Part of a small language model's weights.
Size: 14 layers, width 96, vocabulary 1024, 1.92M parameters.
Architecture: LayerNorm before each block, rotary positions, no biases in attention or MLP, untied embeddings.
Training: a variant of Muon for these matrices, 11905 steps.
Each number is 128 + 32 x the weight over its row's rms, rounded and kept within 0 to 255. Layers, rows and columns count from 0. Numbers have three digits each. The size before them is the row's rms in percent of the matrix's.

# layer 2 MLP down, 96x256, rms 0.0568, rows 0-95, columns 0-63
104:168087153128162124091114098061145104055100101113082125120117170120117119127091171102107164127101087124137169138172082114100200144137188154142182092125123155126091101145134112111109123158161159
098:141138110160061125207127081149124091100106129100173129149142141123242114106101112121150086123104106126213178120084125021117065107161110167117129127129135018139086141132129084125122142106168144
096:218138154111109169124157132147198111095212107195166155133145088194135135121139097142126112133095171154129130088146160136079155103136059088134144109126111112122125101137143111109129150101163194
105:115169122106086096113167162112152148126121136200107123079096146104116126124132156095149093125191091088159162082141153113120189087161145122111153134116149158155133103160103124140119124124032151
097:174115141195136106102138170127156075129149144132137138119119066142123110114126054105108113111090125081120121145135108190114080159132125160142134112108116237115106114115141122161112078145147121
122:117134124112154108124142109100049133150097107063140204092161156000157120135153173094055175116136135106234102144125163128091154108104077130142095162098117137142141115147160112119133149157040154
116:072146122159127123080100150166118138155049106156078101094109084110152133132169156195103129195137158118133136108158108119158149147164153124143141074117134063149119210177151142130135101107105062
095:166074115135076103083135104068093086213215148110128099135141144214117108119086155114165159096138156129119090122185155172073098125175126138125123132140142095141149176128142151110122124150106150
097:128155186135089128178112092141164143093190113125107113090144122069123131150092096154093160155165106056152132133162114132146152122122088139134087150101126140100122144205061106067160118097186161
097:074104126122097085181099105092155164168030093155086169105129106176177131151089117094219134157142120172072158139175152139124149138108132100126133136167132057100144120138136091168099078145129093
093:095222109073100089164086117157147120108061123089054117118118143112217138136089146105134141101076067160087107125129129097144157112120208177154134156145111146120117092099120134183129119178112158
107:135107154145166105130152131166168143087114072147100150143094180136146105131141130101120162114142129140083138117104117086091147188112118146123155087112140099167140127094113140142107133146115170
093:090143109129117176107123117133180097079114122104090136148131139124055121147157116126191108126142114166138100086148095143101047138126054132148175152134115240110151153145094120114104138167085151
094:048142139121160154128122122150151156162122094182196214179112131168147147131192148114133139074216139089125146128096115131132118118132131133112141150073132131179108150098136112115116110147089077
092:123069121115110179086199158171099176155116129068018123149090107126063115124091149141090139138169125124156095144116123111149113186135051055109127137133129112111160087107112121204149135097153136
103:082072124150125113151133140136141155090125156075147051080141172169115131133110151136162061100132162170115130124124174132104095143137148117129228139128127123162100125105144123113121075139058163
107:099147123145082136125176125143168125085157151164147144105115133124153118132091142124129060184117132092166109104097138119131045127084108126128112114152129198113134103138155111139122173089119218
102:070153175126131112110068142092075196135182170158126118073138114173165125123092098127178181128095096124098157136105108115131115159154122122120095139156139123111090060138132118133121114147107159
093:184090119152120109108088116138162133108142133122146125231140077152103131160134190129169059176133119118093125125184059204109198091129112159115164114131114114165146125151145124135115131113125078
097:114113130138132117156171109104211162185154122128148160202108070128120133122153119091063152115091141185113094127121129097092135142147145109125108125110117122126084123175098136155141140127171119
094:104143115101155137105097137136118125168110153185030110216141137205194119129096185140124069144148133093117013122084142108130096124186114139134126124122120117094084149137128125149108120152048091
100:075082151167136173106137165118183097148137107094127054099136185092145148146119153139142117117164106092095101141103142117136183200155089086135150119120122142139137188146090147216126153121085209
087:133160124125119153053203108081143073132163112121114157143111089070109138120143116144118050152123103141154090161112086141143145151114155190127199108144160160134109100131120159102139156150105112
103:082061126197160115212140124140126162150143129072178111095104105094062142129213122116069175103123176096126142154135219128100140184130169142125095046145128115139186137113100101121137093100087126
112:113096152105069162127180140097098145132135148092034114067150176127055114116154129132115166128159134134128152145127118145156039108155032101135146091088122089176160090148137150122116097107112179
096:187101119100143139168162106170131134137099110095135123181109148083101116138100070138136186062132117082100110135116116169203106088159118135125055161135155154125115151143130115108153153084155101
095:128166106108188145036093111121116136139144183061221161116117117082098136125058137127154086146109112138131114103137114130169115153097181159113109117160141090134124100168065131117132155136151100
096:145182146126115076175132123118078142141129092116096135118159139150143136137156171126129171131119142124130150087104161118132121078168112153136158146176115146140122090116111129210126173113116066
104:130214109107095115123117184120125137139073138157174107135141187058100138132160082117048042085169171125193101131125122086124143123131145074142079109175135115162113094119135129162148149081154135
100:135127133172178177079165126145113139135076112140140107118139110061098126132135192121121128168114114086102184149163164123168124075117222099131139146098124115150127130099157101095124128141140120
091:120111173056180130156098100121159124100097165112085122055116149147046131136163097128154141169136161121165164146107163177147125122095175092115150135163154135164133156110125099107132076121108141
099:233103136152112179166158159114117157121144162098114123126137095089184134147103109058111102109068124108120200152101136078150129088042097034131140153091126157140149139111141136216110141129076204
072:127176114170108129142124180072129088117088116122136115150149054109163139120047202100115197108158135130147125133098108093140137162111125117134168130112119086122075130132110152183129170129217167
107:102163135125154129103080083129098161082145098086127123134110031153127103124140129162196113111183075132098152113137149100076176181128128104131180124119132086119127022130114124083128154088184074
095:137140130132117095135140089109109118114158115111203138099133154123156146120107141084109165141155157188106113119176155114087160188150061169114094130138129200110192123144099130107147167128082110
100:114096132110089115158108143090147108103107106120124152133115121127160122127173187098198152100177138050167105117106064127141184085102110194125150159173138118100140166110114125087144124140203115
099:120166140129108141096132098141146111121089122180191109079156105150160126140144196149101097154154129107203098142108146073085146114147152112137209080180143153124086137090160149135149134137108117
114:142127119155132158105094130173156146140181141154031090147133103173142132117131132173094079126165050122179153161140108193133120084153128198109099100183117128127122153179102122087142126136072108
097:195115139079190106157102126169096038153137144099076153123139082151105142135100095071186129167123083098073154134142119163151124095136144209116149131121112076147142049157118136112113113138113110
103:182102095086152157138120128089058125106120120179062132195125092096015114110137131146123158110143124125122166124146087145121159101087072165145098122192093100121187109184131106178131134110187153
110:135129119176167132206075103075094168131102078065076107140127140199077128142112107188157082154097152152080141097137094147179089092155150095098134100134116158150135138096074145053155128117137137
100:150079148181122094083151187129170087142112119160203072145112130145186148105124058143092084117090147104108178123140119084118164134137073072152163128063129080127092083131090141143129099109124132
107:122119105117191148155143129146151087139192152171127111093133087130134152124189071150112116098120151093118090155144106145132160087184173147130152132131136125183107100162076173112149147105156082
094:173207121101157139067128167124103155163132127165072126128131111120130132133095169130124010126126110123127058102170158122111060112146173083121122129154113099126105125167140171082117097127152077
101:120191137081156101111142157193118093161170131137106162144144155114113130112133103110065188109099141154201078113105094106092183101186150131107125147118161159110109089160176142118134209102134164
089:117210131161094127083116109132163079114159079158126136110135122099132136141160166121136162153166107087207072143148057151139153115103070155133123112059130092127118095150197128061150148135157107
111:118142142085118167151111086155110117106106108146063100113130145130097125130159101131205105156082111154156117102139124074093050105144155143108184117103124129076152097144113180175114114138162113
106:124109108135151106110154179157118224111164145076067068135093115192039133130125110110105151097105150127115131166130157133206095205153146134133082129189127156118161138106131155121129090139160089
089:104095142149094097102109138135156215095143192088155110111136087114142132138131134133129110103161152136160163145142085115101127156142120107122094151114144157075092151098130128031146137150124055
093:093166145179109144043157159087092124161068103109069100163128176155076133149192136090104132140064128142101149147060149135128184100143113146125091109129102172114110122139111120120134082152124098
086:145184147064149119108085156142149109187097115097143110076136150079102114133128166130177133162152122193162171110205078138131106142072117059112074177074119165149110171131130115123136183118106070
113:169124103187115121156127161147140133123100193106225097185117151167104146129111124161104121078166136124195129142135099182111146127131151071137133169166142203151092192093111123093118138124206111
106:101177110038164136144115125122134145193096128222088136154117089150170117116141125121131156107045158100085150124098112095113200172125171053133113137169153186107101116173130100090109093132082112
102:079176158185110111184121098161105169101099112156123171186099174144100114122136039105148115174102116118129046135094047063084112072152114173143153122203137098164141172168117132146104178172137133
090:083130135137086160148112071172128170084145123104211139182098156139174150108094132156066151135213120107218158143109095156180085161143154141137162097107126116144159126131148132183143116090130141
104:116063099157134125101149081127097075078110124100231160094157073102111129123103075118213170143102153151064131133110162126136135106107187083133113121103136155089126135143124111139156132153107149
108:178205113208135158151139142113161077144149116114117133121107064106082132122140054198090086163129143111137116108158146161138151108107182162121134112082137129124108112096166144096131158082132162
095:192070138142172141138134133107180084156044130171117148071133082090140138138035064155142178102099113119130114155161158139181143133154102056120145096039145122141155151103142150042114123146113150
096:148149079160155120135187113143162144130145126173130140087138154112126118144072124116127183163033144148163086115096070179114112177121115173120166197156135098123075126111124131122129183170127153
090:105115126077119114095138126046106125135177204152029131179144182183131153145128051083135081079127134178061123141130149167146173161102098179116078155156112131190157153121110143090127136116050107
090:144184122125160124144130094123134152107113156121156136126093115167142142116113152115099126147212119094120182151134181206152138150078220170118064133125123051064121101087080128104127110133127139
111:144084145113097119170166125205133104154140156143128141110118132138172141126108170093103147063078136151168139118084119121123096156143083142128054140066119103135145155102101155202100127137172081
094:134125137056133143114131087109085089118140126176193152076108118141196145122104151148168145167164135207121204111131139103111122123116076170151104142132089074146109114060083147103134150081092109
108:155147146065098135154116128169104150112103127128214126137117181096143132132079106112097140123104104152220175112108113062121065163114150100121139128130143132166145131130168112089143129117135136
094:112162092154117161134182147128111127090157105115149129116133080138105132116154118143077120100121131069034183139115126162165097124072117086141133123164131166119154047108158139195129120106101161
100:156118156110128145147140192164174126136202095090172135167118108109115140130083123106148118143135096154103086120059104140142109153071099110125118062074116096124116178117202104128108130185182079
104:178082142130113148143116131150148148122205132194054084099128147120101112126177184121150129125097131156151106105099144061141097139107099095147171099129148150108140095143143127128140118133128107
108:113193124112111161113191149127060128168111191128090128158102149137074122095152148140122153135173134125108127152114137150153173081106195177113094154141094085147132094091132126054107120109167164
106:103097112123189085111120083105086164119138128166166094113163126150178129113145141089187108173126159099118079132114150111118167157130110190133097152078131091145133164166119134090126140174141102
108:118092140100178126144093133116116100161104174085160082097159173115169103134118104154120129095119128123120122114139165145110130132148152011129148099074114125088129150119096134151145123125092082
111:149102140143108135154131149032124151167136179102071165165118093109110139144103114120114177066113158204107110138103120143151111152066210106122109142111139142140104166102135117108121083138089125
107:108133151100043116182101131146146140154131087161154182130149164136141113115126108113109144139117116144157123104107126122088071076129063094127122138151133123103129101132138112236115132133179102
102:105180110136120171140112169104112104120255143108153176089148118154071122136099140182166098085165115101127139141184057132119136132115119149156061137132114167121142159119104106241119082104222106
109:124076121119093138078122176127173076112113138108188137119134165146110114146144207146139122140132136094119130116108175179125101110143073127129105108178135141130114202158087160081127101107179129
100:060132095111178173076089135126116160195086071137130148143129095114138128115163111136109074181164128136096084144175145130112124149071095133126103164121116085112157099118149130211148139085132097
103:107079122151140144160132108154127108108145145070093106064122078172144126135211181148174091101135103119103141124112124118132128109160158134129181118075119201125160070070100131070135114138163087
099:037088119120180082174136116117135104204135126161151167125129152142136126109124096131129129148165150190158146124118127141124121125122178145130081100136119096099114147128174115146131120108099158
099:170098124175140141057166081171013111162103095189087096170143119088172111138143148124142112170114111109118195144101083115149108062084136095141122084137131047127117111127164104161126150127206101
099:124140090117111085157085131139114102160063086087152163176108109139095131138074083181134189151137123116166171119147127094094068107146186158126160114096151120115165172125165133199157143124137159
086:162090173151155194104112124099110151126094070104081151139130167063088122124173215098172118142159087152133105132164164135157138164179153124125097118141124129101079161115145155148118098176093161
096:113119100106136150132080145158120138053072126095189112163133140166172119128102128169102094123098131070112211102103153083166152115152184152129138163100168203142117071085158126125102157142099144
102:104109103143116107123117097128143124103176107146123102122123196186088118107115167126063157141145101124160080156127129155114107126129169140107117148131122141132179162105157129041128122077074129
089:097163108187171133104133145119152172134150104179098167085124081106156133129150104102176087111153124178136097128113135092109214156127135157092222148116113119179140108058112109100128125139148164
085:138052123103098129195118103094075107136178147156152112140134112127140109124196162155121152162092139118062172096126114174102137129166159085124106123174105134123123115148112107097115097114102118
101:139137122142123132148146137195169120087054093106166095172128127150187104138114163106125143173110145074026124079152162181122088131105060205146111151142136152157138129082108112180139118094166152
096:147130143198125136121121161130108068183103168119238102147148088160150140125122137180089181184129161106104160128157149131148111176138103103130070156140132138110087042110147136149145154136113122
096:159149109111144102127114150166114153122156142083200113174128131144138121140144126096089106124127170167061110110158135142102146124117139141128164110114125098112168158117104155080135107131167127
107:158058092107098103171131076121058121030137150105112116125139190077164115130122073143102182122201106151166163132170142131169100137142204056142189138121127176116155212096151121121120159161144160
096:106140142132181110152078144128127117141128148126184179150119143127129127131144095128182162148174123182173112135126157138144187148129005141139129135176136149106156147139109116072145094143123104
101:138157155137148077045140119128089120108115127162183112061134083152120119127083071177091175111125130110021126119141145105122153121141154160116081154165139191136129218152175121114132142116056122
096:100083117082134118135111143073200090167150104206132182165138153074117125101157066115156172145066126091107101129126074150088063106109159104131055146158121060130142061170121095145136130161089200
108:121162134093104045082160145113132125081090148090117120106120132146166139132145129041168134143061111144059074137101137124142145134094072122132141147086139099081123120117116113154117062155161120
096:198163129095121089159144157167119162120063074108164147117116108067151126120096113137104078059096173162195122146168176133079165112129134145128099105104120050147115132142160170162126087134076191
097:138048139090122117147168107136173137099136137174113122094144222093147122141133158077096117080124127143066048178146165145163100097116144172138135134187139128088159208091141158159099143123205083
111:150153126143093179088111109099203166091193118089118134080152204170138141117186142188133111071113127173159169135095141102136134130102067174117162151116107189126101148143161108133132162116096137
090:137123132114078080083085114057126126093160195132054054185132123149079145126117097180116108116087135178106129131111147121161152112133091144123089161131113158097117132150135139161132104134167137